config.yaml
num_hidden_layers: 16
num_key_value_heads: 7
head_dim: 64
norm_place: "pre"
norm_eps: 1e-06
attn_scale: 0.125
parallel_block: false
init_std_qkv: 0.0189
init_std_o: 0.0
init_std_down: 0.0
optimizer: "adamw"
weight_decay: 0.22
doc_mask: true
train_tokens: 550200000
Each number is 500 + 25 x the weight over its row's rms, rounded and kept within 0 to 999. Layers, rows and columns count from 0. Numbers have three digits each. The size before them is the row's rms in percent of the matrix's.

# layer 2 MLP down (transposed), 896x448, rms 0.0516, rows 632-665, columns 128-191
101:541495510478462535491521544518529486513504516476445515484486487536480467531497482516505503506503498461514518543524513501505512480502509493444511531525503527540495477519472501501525507537513454
101:492508505485484510533478528499512510517507495472518469560521500544523485510502483485533507527480493472516501552490483496514486498470492463493496528527507475452493534522482502498496526523513525
100:540505493477487541507535499457555488549500504487502529483523491479515491460538528528555543508530474479517537543487484506519489493508517493494531493467556488490506498509495477475502504504528515
099:501513449495461473499502462576515520509511507517539530523489519503470509493449465508512449541517503471443520501550514507535485481519510473486493492500489525515462544507508510501515535510495513
103:457489513563500467544470475472496509504511522503512512513487500462505514500548527572500473498509486465507487526478556497496451479469470475568521510483514507484496434502515521504476525548530487
101:540491522483510467534463504473506471526514501540491554484482549470493497484536525509481485470512509496507518495526515479554505486493509504492491505522473483539514484529479522531505507487501511
102:482462542515497520505511492468460486532500474491470472480465475505508551506544494541474496496476453498474492513536461499470492469500519526474524519564492513546485525522458466506541465522520500
102:448489496482465480486485436459503498510482486486487514535560517499496479540469531465530543494526498490491519540498474479506527510499508491472486519486561472505523514518475489467471500519497519
099:463463466519487469524490472512524497528517481471473488485512489485477492514497496507523524480526528472491516491496463525508447494484498493506540539474484518434452482546531516506514525510498533
095:503491494478524504498510511464494519490462480440488522497471476533513476493492449515537518492516517513516512558475534468468512477456520491477465449492503483517508483507540472497499494496520492
099:498522524552510493556507507492471528492456509517507472536496509456464538564551539521480511471507461562485487543500506475503491473489522565496492527502539489488502507494503535497531464467498490
099:534512473508513524496482462491526479528464531457527531485519529551503477456466544471515481526529488535489556454471489501520495541505486466449486531502507508523488495511502485522512510540517500
103:540499504507490500499489514505508533496503487495517492503498523478489496507467493495491588469483500478506536493538490467511512501479497466481503504491482533483479496484520485452477459516541451
102:497534478449507475516493470531510521464510551505487511497558502498500461460509555463501520499513505524522477519495494519454504532491485530485496503513504521523493491510467489544469497477464540
106:525510493517467492505514486558508516531499490450494491460433513490514487502541497513477489459519517538505486514487485520444447521522507472491493483472465499505450476489508514492505470551485524
101:502488513511513506536515530541495481463530504448545498520473484532497527543470475538471479523495470500514501511502499475541548495494484521512534523583509524463498512507433468519478550514528505
103:502517481524532502503502480496502475492531463498490515487518529508524520520514506486486528488461446462496569525469492502498481529521478467433481449480527497503494538513501489522504483511485471
102:467486470488493486493510458514480485501475511501477512487548503510511475497579535496486513520492477521490517545500480506456524519500529495507474472518529498485498480503481515509542557498491506
098:447523489518538523500490529497500549536456534548519461528482539459501526519495473513485530493482506544480525488509514481477434511481508524550475504506504532540482490503512506469498526530489448
094:468514462487526444506489539570467529529483514514515547500509480501470502531512514499477483535571476505516452501565473503512492455517496497492548504466499513518497504451487489482525475481570482
100:483512551493460471424510505519508530475485485480515483509468540437453476565507511497481494482493471526485487484514478484490468504478518515538486516489489525495505561463502476514502467507559548
096:528463486483501502534497537457513502486507518470500471499503554517507446474462506528475489496498541482503497521491530484494526515509523521526542534518496523497504486521497520497495511482468483
095:504468515484501509549494524474490495493503492467477468449497471530458539483489478464477493487493489528526479503506475499488488517489481522535530491508532469464498487469527502491515503492484517
097:546469468509493537505505493479507512471520508498532480502533541489502543422500483493511510507481502472509546484474522492490515504480477493501479558481465485441479478482493506489461541487505494
102:472552529526477488483464484460507482528479533478446446547526483553493500539506479478472511530480491492535525520497500495549485526478481519482503498494500492542483482509538510480505512495534524
102:472518513492494507521476529475519470455500490518491487477544498508499536504509466534476459535484500519469502457517465492544500472490447504467489493514486551455499530493478497524524504463482525
095:483435519510467500552450480522494518507510538471572478548538489532448484480500490448468503476503454565485455493522460464475504525513502480506504512499502504517473498497495500486503497513504495
100:516531500476489520498506514524533481502487508463557488490502516495528475467449496543511504497487480475474462525479498490472479518532475483510514520477532495513538536471490479558504521540514531
095:500485490463482494504543462502459526445483533539516476457478522482473464521498491511491494531495509521471511494548515491524485466474507481486507498452503509490499517505500481521473458512512489
105:490488473519496501500479510489506514510478483470492479504522512488514483489484493520538498484503496514486526506516514468460485480463476489507527520472509485457510480529504498504479569458513459
100:517504508521511507491463463484542470498474491493484496532467520516487495499515477474501430486476568485492485497519462510495470473507477456468498527512471467478470499516514469482541475504514507
097:504460506491529510497518512514535535456504493499504532487490470488496501536514506484498537497527482483478487510501468469479516507483532494470526486556478483473477503514442479501488485497485549
099:519474497470485527520488498502524502473446522529510536509481490523496545536484546551479536480505519541502503494443476446514490478469492494562500519484473516524557511466456503506539475498505513
101:484508467450513522497457484518487517472477511505499509505495479467522513544516528500496509537496488544481523476497491496485475510458521514495486484453509448528542482475473508482538508469484482
# layer 2 MLP gate, 896x448, rms 0.0531, rows 633-665, columns 128-191
102:473500496493474490497500525523474536535524494486460453487471523501508503496492490516512454439515461477481502500513466447457510494489525518459498558527500499508532526503452500492509519515479504
099:480482563478489478473484488506464487470509496512501543527516487501532483486520500474484508532508489479548510515511482507501477520505510543515508522466458521507513498494525497504472513495510493
099:511502468505537515490484485545510517466546521494517483505495516533487480499511484485483497544524510473525480500518480514484513513511486499511494474469501518482533563496506452457515494485532487
103:533539487485536473469529520494534505484465551497500476549535459520515518464474509478498515525447485541477469531539495482494503506501501523500531496497496510481473518483488440553482515497489536
095:485498517561497463476525479487527519528502524522535494476501536497490500506457455542492560513522521512513525486499476522476487517477559542508497483478482501476468466545552483470486461512490491
107:488496516485528489509491491512480541462500469491505539511483457514504499504462489484497536549508483484509496530498450474487536542528511504490471515489509517511523495459489481563472573506491509
102:487505508499496537522496503493469501526507510543499521548475491506518496573487467523491493471517524470526489450508506491496473521551470509512516474482511490453486520500542417481461516486502489
102:482537517502490496482482494521515521525502470485463456493485532531528468492521564477464454497520512500487493475484472548495465487502482530537512488522528478525508463541534522508489524493498487
099:525488510466520500480488486507521522516493458471507499523472485512477459486499514445529501519554505518528497501515487521532507512516476458484495480527514505485471548510495482466506488486506478
101:495521466488519533495511511500498475521462513518494535545583494518495519507472523502487504482474521543505511512483500527478491509456501490499476517532495477497486503463539508431493472466510550
101:460534479532516454473518525508493490543542571503496511500547516512544466492478511464507494480453495533441504458480485496495475499518497485507499498494538497480478510511524525477524494491495496
107:532578517444483509521530502523482548488495518450537482534491482504499508533517513493489499514487499507528493503504496506546513523515537500502487484466515505447512511513508468479469505520473475
102:514496508460504548482505482489500517496473569530505521473519489514514519461466526493501476499478479518483485519458512487519512487472506512464492506545524478496456456477429514534478525497442481
110:472491504512517481502489507458486515515480482490487501472536506489472470493487492453498486506523525502544536483514485465504455444503487500468447492479520502471524491493520529485521516512502490
097:467509483480493476485489496492535481528489483514411452491499490517490467496526492477516529466489496522438524519519502514476557498515512484469530501502500432530512452488492569508510505485505535
101:540495529513547507557516519509491469470493475475493536449531453496497510480496442504503497514448479524480529506535474475495563482526528481467505492531543493537531515528456461517484534454483493
098:462501462508508486514542518518492501526497491499488502524490510480458485483493524480469456524489516462487455464520444506511503475496497498514513518494501474483530490481506504512502520468506524
100:545510473494539495465492504551476512490497461480536504503500502518478469517507473499482488505465495508526477471499510545458490465505509527469517487477512496514531514446507482497521516456534494
096:488489484500508455477485488540502488481455523488493527499567529490478510527524487502457460493536491493494540475515421474552495513528508526522543508487460495491470509481491502511461465501492490
102:524547557526522556533509516511485469486517487499481468519494535554518502496500475492483506498468489483486530515494503488562490499518456493508515480464492546456514461482490528475510476497487512
098:494531466463504510488454494487546518499442472494481471510458526489473516488518548481497491536511499504528504490498416517501465530529496513528512466487468488507555532500567495523542504501473502
096:530450515497476544466508528499529491477500542478518520501528492524542462515528521510487522472495479518505472545540426477524557477469475516428504522508472517502493544499493448506465507540449494
098:506493510543485500483481477525481521458487496512487497477543550470486510546512473481512545488478504497479455531530489464555523479499478530548476481487512511470503500514510508461505510485545523
097:492485523517470523482499495465465484472535516523469484547500534518521452526521494479499524497513521492490491506521523514506540492518557475473501484483451488529510451493488529524506499502502492
103:500513509493472531525454513502507511513486506465526476527479478502490495475485539478490475511478474497455496522531536504558458488529511485496531548487484528490488490504492497456480540501449504
094:493495502496497481501497520490500507512459496528545475489480480467536526471508488509505491544492503510519472491495498511504508489482553538468514470455507488533486509507484530466446500518503452
099:476494516523472486502500490496534445543474530501509497503477512498530500489506540520468475499494497464505517519503471481531415497481524502529491554492473481490492500464503496469539486491495478
097:488525546506511502477487517509537514492462508502509534498505509504481493474533529526524502528458507485535554493487486561477492483486515557501517477495544498513511526449478495511498520541453483
103:496455437500460481504540519488508499513500524518488476484502535512483481451521511528452491508501482528503511519504421491482473487519508510519522530495527422468483480498532512510471486447489510
110:457489513451496551468528532553505557527512507532482496498454492498497461502531521507466509524502458511522482517497504502498531497500489497543501515491549516542525496441486471515480553466517504
097:535512501473497554542462532497446479527495498541512485496507476491506499443498434458500534499509519486524485500490477513498529449524494536493514516481474487532529475459527508499499512528522548
100:500562499536519523487474501526531525511509509488501492510520481520507489479487488476480468529487484513530489559489542454479487503521523500523488501512506459501508551514506527458482505481544480
102:492529589443501519481497466530486543484515507504501508510481502532505510511567574482484510587502512522497545511536485522542511468452529485501505481498475496461505505506428486510491480492480521
# layer 2 MLP up, 896x448, rms 0.0536, rows 633-665, columns 128-191
096:492539526485531465510486522499465486467500484491504543489478458479542475482512476515483490506459478547453517545526493520510512461525532554466526517541440548509462480494529504496499493501504551
101:463455514517492529483493507481482460468478518541459502456484527506466453514523556540514496521501459489550470511524515506503467487506521519505504499499442510508519467473461466555494521470517524
098:494509470522485486485511523467446520466514514476528521526512535523457535476490517462496496507489496539412524489522485503482463502467498546495531506491505533489512496473489564528458460533458517
102:524516492488492489528496465492480523528501524491523478520510523487503552498500503523471494461490457482478532479468501473491470460473539513528504527515471510508512442561477489500482522504462489
099:519487510501484472486498496471519500514506485523543523487476518478512536529475510527515497502548494526514502476465541506477464520499499495513479491525522489514522513497505545490530466496531440
103:514512528463470542533523501521513536502501486473476465527467509490516514517515466511485477450493523462488471530511501506514520533506540464447538536534553518505514498513547501524510498451505508
103:493506496539503450492487491536514506473536470532496450506496536482468488483539503470490492514486545508490521541491510442507475482496490485490513469502502524510490510522510490473499506459524514
102:495469513547437533509490498497477483492495523435496486460519475481476462522532480508455470530503501443496518529535494481536502499512494479493528535477500487522466540510504507481497497482500514
098:493453543481496511504459509491552562484512507521487509501459515519516494494487540490493503538494541539475514513485498494520482501498492475501489515508501512514443518509526513520519470527508530
097:500509510536543511509511529496478493520463513500495493483492477501462463503518464551513483516533474445518473497495544527501507504480500473527491520505491532546501496491476505520507489510466536
097:512500497534521476486540515504506507474520484485522450519526511527522483548485485481528520507485488484503508505466492489478546467486496507503492495508557539481529531436519520484486495506538520
103:468530486470474491511546455523516516494528520484517517479514497531542493559537498498488494538445493528514498484479511471518504496500507472549487517472576503513498496518538537485483502468512528
103:507486460514491497499484514504507497492526509527483504479453506480508527473514507488555487500525538505499480464447511537500471504446499482524488511528521513545492493484511522506541506530527588
110:532487501549509517501496446440497480487472473513525523515473525489495467488470488508511498470497501521501517482507492521478502515472506469534525494499513482500510537509479487513452492543485550
103:501493500462527517473526479493451511479537517490490502494534507501499491463516492470507481475450499503489533512492475486488527495463507507517524481556479481456515492500481493506464575507480474
103:432478521465504479483463508527499474539483491493504483481544514507508497478523528501493493443495510543469505530508475511522526505518517527534502473499530473492500510510503492450547487540527510
106:430490472507488529481497446469511512505470529466482510496519524527453489494525534492521497552474494474471492491512511563497511506508516531524518457466498454527521515510504451483538489502466503
097:525477464513459495501499527508463533526526453488506483520473544504507471506536499532483489497499523459517477510467513500494449471479479509517505567502516495497494512474497482517510516529491500
093:471485443529535519491494497509494471477512469467539502500502539460445533514563504503504467497539480461509503499530504556497496493497512533528522492478508487541452524533518513528507489522486451
100:510486458505492515487489509468496458514523524495418471518494505497516470445436487504520500482484487540514515493521494528502482481540470508466525484560501499484492464534518521472499529513439485
097:528496506476492475503492468496501470487506497470505488481473435511494511433505516512540484512492526537509512490460510547490466496513461472541485471514481503533469515514517527504548472501471520
096:553454524504512521515464481519511477442483522495544556542511494482480419505496532488491490487549491486540526452507511474500512508440521510488484476523499451568485511504491549515487491521494487
095:512472524518473527504490548506463494501503475493474480511492506552477492491495556512524490501505529483511504519512517513563536504498446516466478465501486477538492483443464468545483482496471513
099:506502507476486540527505510528531484473478479501510463482468496501522486492478467512441522516529506503485509517469489499513461543491497517548508496544507521524495509495457493509496512526453518
103:505524482531496497502529503511506519490517498520506554518491508472520495501530474515495502505492502503510503487491482487494476485495512503471499487495476529504519489473470526523538469498522514
096:544520530513501495476488498505533511506513531508488467543509474536508498486503519515479518511468491492534511507512468477526465506520521512508501456480475485504483501531524527471499451486492545
099:511529466475501509508504486548512494516473490486521482498540492521486500518501493508454478498484480468467482497490510515470489492497529482520492514546516448493472529488478512477459482469487470
092:534461542476493556489500543525521485506452542528525493518505488515543546485521468503480506460526523470499504514434536497493548512503497524475507455479542502522467513498491508500475512527440501
105:499532507561497499511518467510508512451476517422461490450459501487492462512470469483514517492519540470551539501489468471504503505464483506484530523497522541476525491529512503535485542534478498
106:514555452515456465493501472472498509468502552457487470496504558521524497503462470511530505458509545472494519515536498481502517496500519473474491473516470529466522498523519458508463479518455498
100:496505499479474514472505505480518496504485489477531537505515521511561502507463476556526480458497506492444532509490502483499533538487501527534520477510529479468515507508493437518496523501529469
099:520496476461529452504498520533508520488522529491482519521495504502494511511483514535476509480442510458501507502486511508525547495446504493521463502489496548531546497500453478517511509487486445
102:492499505515488486517484524461464502505477511503498494517508493478495511486463494506508493493508448498493502527534472480464482468469492479502468514465492463511503450506490511470496495519522498